Weights of a small transformer language model: RMSNorm before each block, 84M tokens.
Each number is 128 + 32 x the weight over its row's rms, rounded and kept within 0 to 255. Layers, rows and columns count from 0. Numbers have three digits each. The size before them is the row's rms in percent of the matrix's.

# layer 3 attention query, 128x96, rms 0.0455, rows 0-40, columns 0-95
112:135187114183145182117066172102135132140121110134092150145077079129137085186150154053212110152061118133135135113158152109145145092132113122136185122219155131115151140080177164148099103147132156142155152119080115155092129145143175127150124138081092088136116133151114119095177161151164157123
117:060145130097215109154112101098168123160062085133109086132137117127089070116099137107158148070136098153176157152125102069180094137122141165084139117108103156082141119140164117109092128155122104105147153099115095096109104126134080143168145156194143133188147130135141196107142098144095175060
112:133095120059138109114143145083117130171129152095111064154114111141062075153129151122118112052182083162131133137149144146147079167119140164138110089080095191089098160124112130134132112155109061081123113113086178069100134137131102140129165163118092073110109154077193163068136111128152127146
133:197093140122112108159186075145081152156128108140138110076132157227105115088097084099084160112151077082128122157106139033105085182115148138133155134074071117120150121133086170116153137066079075132098138152108139139158131132134123135146105125111136150167174097120151137154180127121114118129
098:024146132121124144134132147098177129119080100190109161119154135065140198101140140120107126147111143184146136139160091187129203107123140093103075139157145095194125121114174117130078104177140125146131160082155069124083108158107145155143155091160165091105125155129132085092110104081114146101
122:086083126126130122110117171065182139140103129103091146130104102091138124143132153133145113127102134182099114118137181116180156120108111165121118059188158173098069190122113121192111069127128111065177077107095173117127116121097068142130134124180115139103080106130131165082152069181101144100
139:079197159187129165149099125112124135096137134152134158145195111099179160088146162136121167150089131099145071118161135199153108108127064139147098149180096121150171159128177083174081099134100145161193138083127148156147146136141108073117128121116129113100068155158089074107070108147141112137
133:123112097154138092098066150080150134144088119136119106129087118096113091198144190101176069114104166224132150149172079110192142081151116164123151141115171109094083131091181118157122104167122139161173088120120083125079131101149086163149096086140159160095104163125135138159099134150111130101
135:166093184127179108118150090136139162182071129070137106156109100148122174151118086126104088119150144162075167154142169128166143178139153133114113109110115118131094149131078217110148140144144117090058140086116144097140128118127124120141151133081142171067164100158115173134230106085088130146
129:114163136158143079154148104150109103073139134156129076093167139165152162137076101125104192108167164111161032135162143159114161079140082103150161151065070095137191138124114120131154130116103150116121131115089117120122148114108150045111113101070171112123164174133103092157098125076138080114
134:083170111125113136148174146145104097129165104137096109106190173176118118119078080175134138102140083133155118149086125102081123127129103145142179120078109121107141098143114069071089094135168071151135091135162142114141169167176170101108093186137168065131189162142139128091172057123175138137
125:064196126169134114126162091113073095108138111149140130152163134130163161144170095089117158119179140144150175158156117134124099159119093080116145166095097103192146140152169104116145120181072194172106117105109112079135180119103145049105152114147121132108158158087125068165119105057099109132
137:078176116146103114178143108146103092082170141169146149077146155188138151069101172116118154123161079095195077090144149130078123147196113094135138130102084100157157113158106094107044158098124103169165167116131133124176145072094170111085128148157140068148111127093117118128131138156116103145
109:103121136142109167153191109109117121139110096125151190140141113123176197103123133098139128139108139120134091145144148184121129115116127089148070118144214141234121182101189086117089149159140114102165116105094155156093125217094069144134092160145138165162104133113128129109086110072137126139
132:141109147098120137098069191141135180160099093063134136177103103105211083146155129156128112133103204161078154154156148130129164106131166147153110119194201154085100151103091143151150109129088094100049128114105145159124118082093120142103135081121102131097143125112136121144177117168100172113
115:160106114055173076129081129187120180124159155123148113126088124064106109150136099109200058110024136111135108153107100113184148123123146157118145148137157079087132111143155148073128166127157131104098107105137143118116156090152141171113091154141175153134179153167149148190136142139131157082
138:068143070076134108182166120124108122070108161085144154073067128142088136145168133134152125162138130093167169152130161094128130199110152130106124153181135132120125071190115097035114159123131150072117158164122164107147147152137102148113132096110156159178151138089158136096141112093055102135
107:140138124163166136118073077160154113157190138196108132101104145143122167142104129059154127114096109122127141103111135119145111156192110071064112099094114132191136170117153155185109093102171169120183104163159129178134159114076141092138100195140127106211077122139111143109161161142121162119
110:155121140122055139111149159104180106158141149146149132143145108111143070116135104172099109133152121121151136172148138169145084095062131190165079112129068112097142107137113171142172144149071093111111142118116162090173059114136211120126106139111116097062136101143082118098069158109196126082
139:045152105132117108152094083153072112111130120143149107142153159124128154056106137135101119141176103149139062107136126109116179174111111081144160156078076114116197115167117101093106145151174109177160146116109058114101110161153115057147217114150067130093131121140119118111117114151159099146
107:132102111114087099145109131097068135105165106116143122142130138124149145118138115164137107131128140105125200148129091133110116154127111139186141152080109149141125119195141123129116194153094126122111165132149103047163185168113157096136131079204087141231075108152114096206105177108138094168
118:145143162177123105115071155133167109156115096147115145129107087116177173175180099098174074127117187170073162125158154145126191112165153188120079110165119103156123108150164126132122116143112132090121106116126129151139067060094179183120050121119127117056144133196114106130141137130105121103
119:121097149135118114086157095089132125091125173156118102090070134146026118149118149110125101090179139130088180119135095103118099226077108128128134114122121160147097118144105106113140180143134119152129121080138162112171133148167066132117138157036066136145146090105181121081126112106134096174
108:084164144160149154174105079129174099171109125106109136116125116132121068136149146113176104114118176103161175107116160091142145163103115107113062161171136149150107207099193139098162087070113125129113146195110151156164139059096116107086153130139157117167125134077138166090114122143055177120
097:135134112162132107159144119048156120140104103141086087117162137130134115134078123109099099174111148118123104130103070102160128127117118156140157095159145126141026156113113120143123128119139179202129105105117116108236086069124131188100149144084145166128106120111117181121100139073165076187
127:111151076106171129188125091137086137188180128077112159125121169101139185081096163105147108117181113116145096163141102138192177148099109075063141153164140126096126088151082107101135073110170143144143159177112106122133150139143121146136189110130106177142162085081146122110103088055150098119
122:113114111127129140143111149162100169136137173162114108121140124095088127122117127167179086138159128109102114103103082147029231127130155139125104115150102171083092135129134116128114092074196072118108154089157122158213108112139135180138175154097123119087138120196168140099137109082174116126
133:136206111126154107104170099127126101113135137144089106117107109162158114134122144152067132126144056092052080127131137148083151155138116106091179054111113161127142117109082069111117088107137191136187163156161145138181137058097119088140048124116089102109154123146089134154140123163091107137
110:144114148145174098114153080104095077107129093131099142149164135173113186129171155158140167077133122136151087108163173143184077142145112121091159085087170162140162071122168126137106079129112135086170104154134117122085149193133067155157127119075182160186135150097188122096131109161089090152
117:156142092113164142178160155143124174124111094137163099148146134107167157152103117157178152146165123090094146132068140103101159059160120097126145185151058093106069096150122092110128176095112143078117077158116141156126160123101119121106086112206138191170103190151113183150124165089130098119
102:194098142145114147127143131119144128156100099117191092168155145118167136095156135179140187090166174150128124138092167152172097119150104101186114137141182109123088152133145088132153207127089133117116085099058132164092193176118105119102115098075123180175139131117113113158057148100098151160
114:101164117120161134181172121125092080148146105159117092125163097152090121117129100138093177129158169114142158156104096128100175177150164151130115183116114146105138122147142126131199159124142134152078168139154166113192195144100119161130142099139168148167116138153150127198073137019191108106
160:161164122124123104140158111160068145139105120102119108110127068206111056146126118123147119123151141088183107178125052152121113138082131179126101102091057165114173111124141117113144123170116196131132162092108154135133124172117107126141089132118096131125204206119166108179150142155133083073
139:190114151110124071137166130129111182117126125134084099124110097220130040152125150135159124119133167095147133183122084125105108124098149188126116072104080187105148124144154120142142107155081162111132177067104183114132121131106110124149104115121106120123175190143156135211139135161130079088
151:118184128142115123168157050083084085145149140113138098100181089217128103150121111156121202126163103087155108188105115152074077156100103119106106140089109119089152173113127133191141148122080129133118161162111160150130182150076134078114120119123127112155191181123145110147160129134158093152
146:083155099144124148098097082171179165116110088114195146149167118118148179079067071119151172189145144105131086094156170105180117107128115095150153155144146085170183106109105161137123167098093086167119121124094123168122118123157131073069123118148147129173118087131107166096136175132144192165
110:159094193126134081143142132085176130117139133122060144119035141105154093162185177137156087183117101136181187095125130124107164135108180169122146095128175131114131138093187137107121152111155177115112118141156119134093131122107116223182176125139142089085134174165131154156132136153140155130
120:168078109106144100134169208163123183104171117102091125143101118120123097162169189183173122123117138114162202183155081156080120143129131167163117031114097127155096139112143134131159073156092180114133129077116155093124132137112137144141119175149121099125127189109129153157139145120152070092
120:148101125118134120087105165128100169092163128134141086143100072131120094232137253116125137086105184096126163131080145132129123096133124136096106096097159138097095122144151144126114123169125193165064113135082149106150095051157114089126117130107093127147165140094181144145135142145121098149
115:055139107129120116130106086170192087116069112138217112139132143142164147066049131139150152144084123092157082092116144090147136064149111104117137138102132084142181115104110136078094171132072112157123075141108105134106190153135149126125136127117118120148108039129110132175110089125101103142
096:132096122147120143186135127080114178119153097110114128151144124104113073220134140168155096133140105107083185146162191160119125164158089144114130093140206077107135077145174088139064139079130152188122135174102114118084106088120137161131142117140123109073186080114109147143114167108091164112
# layer 3 attention key, 128x96, rms 0.0462, rows 0-39, columns 0-95
144:118157179108057109141098135098186074095117148152165140087173146148128161106181164174151129108148143124132127107117113150103116209168100129073108124110165128147098116189108062098128137138180153093055141125187103132142094145125105126151090114155109164140150082080118166128164189102144083149
131:144128095117142128128150128184182187085177139123149140130136153142092150118100111155107139156151120114107138109079129127101115148076105116173129123187209146165109154166132128074139150117088146156139160121084117173159132127145209112103173057093143149075128146176126054097112198102092091153
129:152197156139186121130138077161160147073159156161140121110062114099189078099140134170121111127171116032131144102099146137132099149117100125088118129114141165159104121056133096143184104073132142142155145143075116152116103071125173098136106159063100075094115145109155106157090103152147144122
142:165127152159174093149133161136149126148170145115136074144047099149159072131126103065156108126117151105132140138121152106164090086096160142164133175133103158100124092071056121130133114138145133130180083128088143083102140118097176101155120158053123084168152169142119142149113076114157172044
140:145091069174097150141060158137077126143155130064129212154162109111137162099123109131118153206130120092110141148114076131089122111097121092199131149158138127182164173084110136106090119124168172159117148098113119122155132155139137177133198115117167125119070138173095165115136106134078147174
126:129164141077096138100115078162092111073126141149172111137153157091152151131134166161093140134125115108107091088051180137126118199158134117105103167121148189148122160141170089128156084086110126169113211138112118113162066099122198150141103095101141066159149142076120165084119134116154115163
140:100152099131077177144076158102109117091118089119116152139194103094109182148110120171138137127178125138107110118122073120088152138161136083160110137163122092161159125103121155112097217182179174096076141119153105108122087141150138213132172123175130152157093089134128166094141088152065115160
118:132164143142123121150084090108127129078112186112079081067131104193102144095107158130150134148078082100133112104063167118173119143128149155177177147142080128131187150123107159165112125075121153135147181111083176159144094103143180123133156180096119051079130132162098135114144171138123071116
138:123122147132172170162144122128114144125147135152122090105085105136079087131171166181188107136094125095159128118062140160164087198118113150102097104119062161083094058132145172144154139074093087152151148136145182132142122115120165125094130146046135097099136146098123142151117117195191101171
150:111057120150141159142144164140158075142133115108139155120140167112146220083128134124118079177043104124155064131096124150169152095088176164150107144125148104174109152134115179105098127166125178119066108123113106125113065150131121155103105054114205103160122154137131117089121151116087114136
146:157096151147127135137081115109107075110140070100125148214145128195127075128112094117091106088109143136115143108155062132053152143089166056088155091093131118138147109115099108134095167209150132136122119139172086102079120124089122147138127130162088176081081116146152149126150103067121133093
142:129094129185156134166196176145155137120144118150123086084147135128139104116110147119117116206138075093184150101108180151146163124091111112158144053106118155143148169150093131095141111100127139181113191127144087097120059124128144118129125093093144084212086148121071130106134208132140158148
128:122134117155107172147145157163137083091146118144155168120153143135169175098123097095149096142167123129112129132146109117117216097105142049122159122085196094164108127156157125099145141130217172158099067102123046132140148174173128087133081102185100127134158154138143081163130106138083144115
105:025098141150173087135164133176077141138133091085111093104099077106131117076131155122143094136215135093170126139110154137131146111089114126156159098110112132126127080111128126152160147116147099197148130130131118035122110124061112071147141068161136093142161135139076117162112167110141169131
129:147125146146089160084096070074148121113133182145088114106155140120093099149155142217123095092108140086090127128086135142141076188115092185114111127119151156116151096117110136158143106114107111111157133173147186113162164077142165193154094237108128153116108137153149151121128137145185116081
113:114148080062111148104125085102112215174077144133168190167151109183126092132150158164132179116154133165105142133129186110146150148129132156193151165146100091162148131142126135170090080136112104119123115126106162091136113135138149161164138144167104147059149119090181199123101169090096098167
127:099102104135129146119164119133113137085068129095159154195095102107137043144091083115125094125153133133099096093086127119119172168153134117094110114163122094179187104161104107114093065109162127205101120160121113083141115119122193123158101075117120146079143157159186151195143124142140174170
116:104170180111107112127161131157115138113118112162174152069126169124192127065171166100129148160209122143208119116160141138112142164100106133133146121134124121159076131126164104107169177106174150102102169107163105152164141127168114127149165075173119132107136075023078126103103123141094118132
135:150134093118113156159064177068157100108153118140142125139190117121144194166103104143138135144117127160080116117122087092103144046147161095136115117137165113120151167106083127094065154141080137080131118099118113184101176191122103119098154143064185151183128129169152069104136116108078127144
137:121133145142112219167195142192112116130141122195126133132101178159110158128104080038110118140108090110134178141159130121120138080112117065085114147112182124140112136132152173120096123115174129162165062113095081138067148160159112095092165167172119098141135140115105171136142125139111155182
104:113111129141192110153198107152163142205093126173141174134101105095093083139126108100195169159129155139087129114148154147126119110078134162133148109132142098103135128127090105130114136110142149096140074137131180153100070118172131128068078154044132093096169166142118063155138157195139165106
130:161113113090074152115161152102106147128124190139156115088167122099123143052140186148125153149136110093136027097098139170192112142102171183166157150112130149120095163127106106162123107067124140085145167135064138100179120116155168174126198145117154144109139108092127122166146166135143083110
116:088143142155190144131161166129148112116118099091093085129144084141166116179091161089098091161141087156194120103109110064138144135170140153098119131125089152137128142148115085124125068113115125169128164136127187117152094135140166149056098018128177093145139089106133116115119112129087199092
108:096091142114109119102130133112137121092123144191207143157152158108188111150152126181156067131180141133169120096100125112130153155151088122083126092115108091141105094129127114136132170150116111133104107119202137129095185139083116112147132190209112152111089102072148145201085096089178085163
093:146091110139109109113090174161130105104143096103108095054158139162149165160085181102167161134134110117171095164157093108142143090179185141060139115045083125130141137192138154164130113121139091137134127103142110200127102149168119054093140140116169107104104124172148064166092152143153142110
105:149167152063152107096126127193103141123131087138151122143045198153122117156128116095081134135120088120138188134079165110127153095163143105099162093037166131127155131071200159159106104125130115155160120119170102178111132162105128107134132124083117091111190195149118148164142127158106143164
118:169149086073101164084129085153086118129116090117148136183133125164172131137130187116105199079108085164178113157157096101145116154145185103127128214120133140140116083130156124190092105123134182099132067129117169096133155144172151165074119128152095126100178163114123151175123093170120112158
140:132159174128094149171116139142080082106091176148097100075123191125109108096134169102135114138203106148158157150203128104127143168148189108088126179128091153121142142151167096090129088091146133088157191132098149112185138122150136182134064075107088132173144158122120098104150164119103116080
110:115183124189162103136103149078106069114070081074113101166101131050125119121135147072047158159111148131095167105107122150151173168124145100125165126149083130110143112107157138117150170184112117176117155119168151104147098098122164085118108062169117126150113123170091125113172119104153191101
113:124073156121123077105119087154112092128165108108157156190075126115095145070094180107109136110100146153101083160142139179105132149136162141159133106094144155157143081143172152102114149082192155115155079183085136123067022134147150113148133120045111125131152130159153082144113118136140092127
103:022121176187172098086146105123164128130145112100128146137110136089127180131086153143118077149096122144113156141082092153099160112119089131157122086122121165140150076133121143117141154149139086095118118137108146155100058174096137123107135123116152134154105146220160048082160116096112186074
106:146095066131176075131136132158161152180071109109143127086081139093187096131067143120120160130159075115171119111138155103172172149100159102136124146113129098109116125129114111151037141120167124103141084084137175162128115172127164109086118111055166088159176183109115121165132164151102165168
095:138109099147043179105123088145126074172188102117148157139113189060113134075087076159108149167127134090109108126137126131115048170129122091141141162123151118098150152158105137138110123142103104128146082159117088159136136148121180115128090141096162114161112106143067150168131231100150112165
165:178113146119158092117167158132107160170110149128109111094103102209112136161146118092151110092131168068139189152135124141132145138058176166113132129143097141145104144106099144129195114144103158103085185155121201145137161110063116155095115137114118121099164133119204095161177060135136094076
128:191137142167119131100111171200145163155184118093129119120114166161101107156139121143103152161104171117109147117142160103103081175122208168102135117171101111076101102146114110146183139129090128070074122140163175103130152053075165161143082123142170156124167132146078171178100153130125123159
116:099132115113080204146125082142171101138169176133136106087196148126109117138117160127099117126083095185144106116175140140065104123144086045128150143128143102130160145122151070135119130099149101120192116133143085124101188160139147112145146124109101182161166102162059129081081122081115093182
095:194123135117148135136113120132135133137104155123123115105179046165182163150101092047106166101186182162105138123071123096181118116121133105109137144149052175105117159118113120154149096100181157150177121157066137124156101076184125141139107140116112210115171098143171151154117112142112122119
120:188107140097135118129166113095157105151165104092063098151121138146146083186130164137127131102115136137112211180140125098113134152102192211117126124168170125083100092167134091159164170124094141058101161130151122107144165109116149169131164089073082156095153102159158158186147153118106132151
116:190106171149150148107149146096095132178129098093120114138111167164105097130169086140147145135125122109109175158123080139130121142098122213125114084146180164089119087139120139133128111206104073105181168141150176167143191134055157175144084111133118123177113164116117123198120146134071127090
107:106125175143128172125076122051090118066127117151107128139142148083191149125160117113065081137168119124115130105110123130122118110109103099168111172097195174138137140095125120172116149178152107210121132149120107143101107110191127093079220120107087116122093095095067152103118167123167138143
# layer 3 attention value, 128x96, rms 0.0576, rows 0-31, columns 0-95
131:112142106131105124091159148101179127121090147139139111159152122122134104120128106125126102089135120049115131116158133110128079198175168099096148105130073136181173066203116152116059216177085172136132156156157145102092116161143111118134155093161080136192168134150113112071134098099139127158
105:127135191102083129147117148110174175063130104105166072112102046165096114131076208163110114157136109152123103163052136151128124097108141094164115139160155164133121101128157122116130147138173136091107154095124137106111147116091134176162091173068179152183173146118091126123133063133081129140
122:134050085142169136150106129141119189082128118132185165143141168116083126136188108151108111122097153136156150119084112083136147097149138127098139094145123130119115137144160154142138173100103118125070113108178086159128193115120121099140111180075140170124046134110106154173174055187126055134
121:150147141142136174171089123130088116056166120132121104136154094166079090125125090098156134189081158044161136150110109103157146158136142143090151129114080085100133113060150177092109089112129107209090147084159143135093089126185145185158088136122140121096122120117147099122185145147113186137
106:163163042158106136132186141156108173150137074185153150210128095124090150185135142170092089097134119181154176159137139109135113080099146140102131101110092110133075149146097132108149123188124110129177075153126117118166126171159120138090129164110111143187125138158086167100138096068152139167
111:060126124156133072099171147112127075154127175107072138161149138154111085121122110091129148108189141082144156134168134071128128136155149142129104146062079150106150115126171118169116133194149125153141123151074177105154121157106168138113164134173166111162143107125196109111154139012133153109
111:095122143091171149118204145120185130182125160157171119050169102113134091147103106092120093130153142156127134115166158131215112163159126164165148195220091113091158150142126164134125135129161126145095132136154137121152082124167154099158136076161158117102088143180088115092114131173110101112
129:072051126102143127175142145119147082155102176144140140112157168121121152115111107145122113109100140169165139187104070115170112128028149120094091090107159088113112113141143160094127137105076136127151173203083159139173158114103134076143097108126215100140119096146108115156154105134127067133
141:089170123150145173091093126145148174123109157113150137079120167180094150144111101140117137084152137145141125107061137109140094134109147109129114144159124101177170096105120134189158147136051156175099118071225119143170146080191122143150133124134162102154152203138136112073144112067166104101
105:111160171190165120107152145136142085120166105163098151177104135079085146155115116129089094137154170159160111131091142131145117102128141137186166134120160084132146109067166127123186159117088174113127126120027114133072224111159131156156176125136116129170124104175136139120164074124146093084
120:098117171131106123141063161104120099117157179157138096150145118134126137115133099138100139118117162086172136147100187102152068202126065139069141075126072092168122097087097209169114197132119112162136155118111102132151063154108118111161143149159100090115122173094111135177134149162081140156
112:121115143103037167164081157182116120129087101138159103095109138190134152167144122126152186133089092143164134132184128095089097107117159146121096129198138110054116114163124148133120157086110098150197189167062114109140100123132109108155116111133193137123151156134179111097093099174126114094
119:108100136116124141113075131161145082169160136185128121174130098145184128112124126179126094132096166108107136141115089147132163181111116132155136134164073121142060104089118134086154207145105125098162121140039126116142143145154167130130128221077071155190124114160127125169135129128157156057
125:098111103124189108109053130145141158131141149164150132087149128105110069107195148148133134115140029082127164165176110087130118090135131147094124122142102101107075124189124169112098100149178065164137108156105123164139091109071152132143124114143170155119157120093141199155064121134086165114
107:091183072166162139107121171181148125164178142122090113104169110105152121184139136154112138159117150119152167149108152193204167121151116185073122153149150133108159124182107127078179163140134104101122114083158084130050083126127195094154141090152099113132093083159094114127114110145156095139
123:065103133124113133123069072165128122138114152095204196202148121110199132157130134122174162169115154204135115174121126155114118106191100140184119138096089159125134118076130136147142155095150126134077148128123108119061139136115153076138140112161129086097134101138186121152108165139135146196
128:114143133106124176138056118088176148150165142159148135109169080113107084121132141104126174138104149122101209142157160175106092120073148150088131162167148119166153158052216072108201176127138117127140093102165076142137115130184129103157135165111172142130134155124138123146143093157109139169
129:097142118149141109100126111137156185126160147126114080168139096144160004177055180096100123116082110081119121126210158153143110103136124110175121136170163153095120130161104107149100103191147095137101129115134103095107113135174165111122121064162147158135145083123163102080102123103165152105
117:090080120155197090126116173169112131090142136085137119094078135131106107130069121103099138144103111106139200178163114188132098164122125089148104146195133149202160112115138192172086153162109140149086184128116139111220110118151115158133163089133141092135068126145121095137132092106141103144
123:145125079117076130102134116120136171108067074138154151177154116100144161135159178194156097160121111130212089089091167129128170084168150121181174088109087101117131135139090162131068173136119103095109119176136153128131138194119117153073154136103147146120156103072170102165121098139114145182
120:176102082132129106116122142156155141079157156138119134175096099154113157142119079183127098141082121199076115129131119139079122120096141076129125142137141096044063152158177181135136131150150104149159103174173105138135111162133119103104105220084135141110092095081188146105127125151110071171
129:106114128117093119152133117137119076121150177131066149100114137107130111162156095136150097094123097126149145171082151117150158108157116118063200150109142134115119093168086159168152123112121109123111097117089185107084082142051073057094090103164155109097072110105158173149061120169081081122
130:114097136151106141130131105091111176098116155180131092119157153120126172130090083182194118092129149250156123079123123111114156201129142111128071105161124111179130114146149109096162125163119088186123169161073141118145123112155139130117095148131057140105095144133182057141099127110156109123
128:141158126055122131081141099174113140121163123151089115089088071137145149076134104111067077124082112128062122141158109151163185112131144093099153151097135158127127083137201135122179071117156108120129131138157100057128087111095129154115120157155135152080065129132161154163163042136145128101
120:154142121071157070150164142127086045107137072140105125133110155080091126112149100123089100112083133147085066105153066060115181097098126140131135162139144240093123091096139085088092117070163123106101166114152125128110101139132151102118133121089086139135124140119132119121158120130187137089
111:084173142129114101065139127128169163205166102160099120150061123129113083148142102093141142130104128113137127136145107158142183129085111069159078159131121139115074109187140128118188162105125111093096088053113135139140106125064155148185169146150046099143165139164118073116102152114133111142
135:169106118114120159120091142151120144100147128130138165114143149087125084180180107129118143161140098162156157062134128197084092138170107146111107154153105154111147129116143119147068122178126093161170202140146106185105113168164192136108195128062073082124159101095130137154080177178123148158
127:077016163159149097072158137194155123182114100114174088158077181118077164163132122116113070163161107173131097158087143191141140182112091118171152168115147084150168137165081129093127093117115121118132104130087134139097145114116121171113104086138130126100143123119097138115129085112129102101
124:176094155142125164130108110110182179190110140124100166109104184115155126118160131166140165120141076135202198108125158126049100128129100095153149120145179155147089165119152098088119126145095087138135115079125158178078162164137154151066156150065109141159126088103145174164101134091129162115
130:173142188133139093086092069112129202082175092085123120122168118109162111181079137134140143104187157153087102143206112124057075092095140092149144126093149124133165134171139088118095116100090126110107116155126084150084136136103159156102165156110150179132108093132094126108151081079139090114
113:169111101113189170109131073095154087128066086036090109124110112083091111143122090109149140071104113133126149103104148151132105137113126119151094122133098121175178129124090143120156147176127135145083139062149155093176146140191202153137172146149070137137129151070115108088128125168142190133
121:115134148082110168134189089144123188169087151117064076135147129189084152085121115104121087132172149082123159150106134078146071110087128116176153143147141127200145182134106095122152137108113156135129152132139156038099151129180108144089105093125143164132159125108120115109158071093093188149
# layer 3 attention output (transposed), 128x96, rms 0.131, rows 0-31, columns 0-95
122:106112134128159089087053139132182140139138151145096092136113141088091140193117143105130104082169099104131151105135107146116200086111129109133095064104105091069145075115113147091135119161056109060147074129171067111115124123112119177087181126135076103138123139089122162125135092178080125142
118:151122054114141100125097088078141100154072123146123161125110122116136143125089149112127161128098141142130205120164080121152174093122087113129121139074155102131160181082186145103149171096161210119180136188086060165099126162156139122162143111124175129174082077131135107107101133157123126079
117:096129158094102111157100069133110172156120131084136078164164110158148033137094184171145175164117122164104108134145109094127105070168078168148171172110106113079130097109151124190124138113150086100127140152073178097144140143132121115180157151134095151155145099147111086209117158137123088116
118:133104169111112167128141103052167109135106112146127092092145080112128118143157132132119124099090185092154184119135166144166139190106074142097153107127123145149070195105157188211182127136109070161088151088180161145149132114181122149123124124106104104144121072139116140076163181149133147157
110:116176144070175086117097038125078148111093083165118142106100121129169138167100159110146134138127162081163151124093133130175093132074124102119173126155125134132193095170171110091109153147062180111156160153091178099082174112143113130128104168106140139140101111117172130113065080161115093101
102:048110143111060124149120139101131159154199123111109087154046118123124116162123100087134100161114159132148117123116085166136180176083096117113113097084125112172162138128117148102157114170133122049065107078108070115092091143105096085129151120106136114126180153104159164084121098065102111131
103:114084094152104132149153136162123100130141096142121171156152053074134052105147107160084141152147113062082126131101158139109168121149154119085095122158131153130145108134098146167131125112044156108117073165137098145141126154107071198115075132104157140135089147090019137124115127100108159153
125:159072146108120090097147143141150161123090090133164084185155141095181149102076116156128092168065162166094066138081130117128189031175149115152131133086158090091121122118146147137130123150139116159096072132126123101041148152126127107162158147189146160130106144154107184147153125136116147126
128:165105109081100171111120151102120095115121130134088113169150145105099124131139135155205179129160089083082158132113120134128213146159111092103159146104097166071166166184172110123124107184113127102138105175066101120149107104106136160107113156177073140238136149134115152129124180116126123107
100:131105141079108134118110113123065203149171133127082089123118159092154112135116148151125047093117091109113110160151048117165174160131105108141157081099112135152119125113133060128117145125149162143130113137136214128163122150100102108151109159120139140110118160181078161098076108059185112062
119:199139166141125081096115183127165103137147140156088063104187134113036115137096095142125125158136177108145099093096115108110088090121164162158114107105114133136112089102124185173152183094123092136137054097118130150131097113125165199094104122163118139180123096145133150148111148070141121067
107:126100115123085138130109122085086092194102129146174188149099166103101149103151119173121132149130166222092174146130123097114133133086146123164126168142118087130048160149152140122128167154091057177135124087123135139119178122090096163083141116192134134102078097087119194125123130112122119183
107:158123171113092174119107092066142203143161135158156111179168214077142157144098130195093149109139115113174081090099128162103148135131133103111119097108096126142145055143118119116111133159144108163069130143170143130113137118133179105104141178128194127141078087101195138104084125123164084129
112:020154162122129122158141080094134122111136092090117147126124130130073132126132161173135122100107144102164078098107218099132092163124111139141068143147168109159096114120138151124107156124120056114170082161132089108063108159098075117111064047156134139122124112137154115105080083136099130126
103:089195112139069196096084156105152157131106110135109123174137119094161083113145118165090136135127128123132080158137132113144102075122165156075178063176170196143141151146077093129130125106089189103142131143143165172126155142083137118123099075111093112151103097089067135075093170115126168121
114:142107116163060120106137167083115164156152145150101077052141142130112070102135087147155113165124129176151103132111131137091157121165168174164096140148098109136163120140127138152075059123124114148179176127142141152134126082072199157125103120144138094027109111126171146112129195169133118095
125:126144109128129153154202106074138187154097136136091093123160089127146130056131123162090137152157091122140180138085126131077090184086108148168085092096127147123137144153134100181159148054143159117142172173099158130089186134183107197164111143170086129133094111114102136082105089134122150099
124:068144095210160118172102082131134095139160119111089117149085141087096142120179189113107072122143122101189128122094143101122188199114138106102106143160099125146111148119149144147169097058080158122150150146128146131106154109053110074121192083115118130165098171081139153097106123123107096141
108:131104151147135097169099155083128134081143141113172112157155122125062166132106138156113104123111116196065147141098090093108156140182153144123074111114089162092125186115118190139130088200050136115144147098110129094132155155098120140146154126049131136196103118147078131063115152126099177137
107:135108132068101058094086112141082110096142108138168057081050141145115102111125142111155125091108102112165114126204153081165067169144154123123170157116082122101116066126089147092124166107140085129164123119138081104123123092179164138114135121072119130068133094083150155156131117122078154104
114:201134147095130141174117087127102142168153109096102168219104127166168110113076134111139157138138220158072153196120163121224092166142105191157123126151124182114124093138127146170120147124121103133143145172122134119101120137167123082141144146107134157132111128110164128144128110211142105124
118:078143128138117152129165170089111105112179143113119088111093061084166073151069104127102122154112169154135121159215109123169086091151120129115128106158151147151094084126149123162071165102155118170122076119142122128063101084093095128126087095139164096167096194100141145179131090137125185106
124:206123156142150132135058107122122130168179067112155101166168156137147108076063075067164143106100114079140102126088145110145115088119136135107114115113095154099129127164159146113069143190100076130130126090138115128141170165116150132152180183182131119152112166115167124149183177102181159130
133:125112143159127203098110087113161127124138080097160133170108082140192106107170110115098162111146154157101132107185101188101054157073112143147090119187142144155119133088210121185138125175115124119155140171142116088137137129098126080098094123107113159099101123172108079113081147154107196136
110:136130117138090123180118138184150177111183088119129164114151160130182155145126150130091136144121165128168197094137176178129166098154104105122103177187106106134107101172152117196100121159143183044051153119122137130169114103099137073126163109115157141084170081149129102128131118173141175125
106:127199141184097163119101171064083151092174146159132116164138126092135188134144147124121142154168184071113110095116127154146113086137082137143121130133094110151170134144154093196145106116048194160156103127128093169108115178105148121149152092125082109095134156123106074114060118085155100153
126:116115126157142119090067071119135113158159145132096128076162130233079096079130191133101114093119103114120154086102197097146096139137123165164135083098068115111125094119086149113152119090103120115082110122114174150143120070071147122117115126124121081113172101098130166069142123190149168142
113:206136147137175077118133117123116133160131142067165156186117167122141165186176124124146129149125102112113111153126124139211109107151155160090134132103120097114146126174091102101141110184152151139153118153157091166101119136053103136181042062115134126129131161157105152097136200133091094084
120:098145089129139061124139131117108161114140141110147085130133169171095112136091191125168143161157076103205172095073151115108025173128110143146181097062098114136136085166081113099085140097132153190131159150133121084084121146133119091114137153169141122146127131137153165132177141157176139152
122:082150086123196102160117071097106073101097117097097116178128113132107125121125154091118080154158099171098157106148135158121173156119124048108118076135113165132136079131093097130108132150176136138193212153132130083130137148094128062143166109146100174093118101128182130095190117095124084133
110:076148140141135074138179106164145113115150165216129096113145152189135138063125098144134132132118136150095131125094088112124122204116068114062155055101126170130151080147152129145125120120073144109150091125151092161180139074103136111107147186107108123114182176135063093143143158115094144123
119:099165132077200101169164138102128140156068119166168128162112154125140089165197105087137145164085066068123200119161102142144137171120125142149123120093146106152126087129203124108097117137130192186124137115150089099122086103117135161163145163205140153127089151128107140119133151149076151155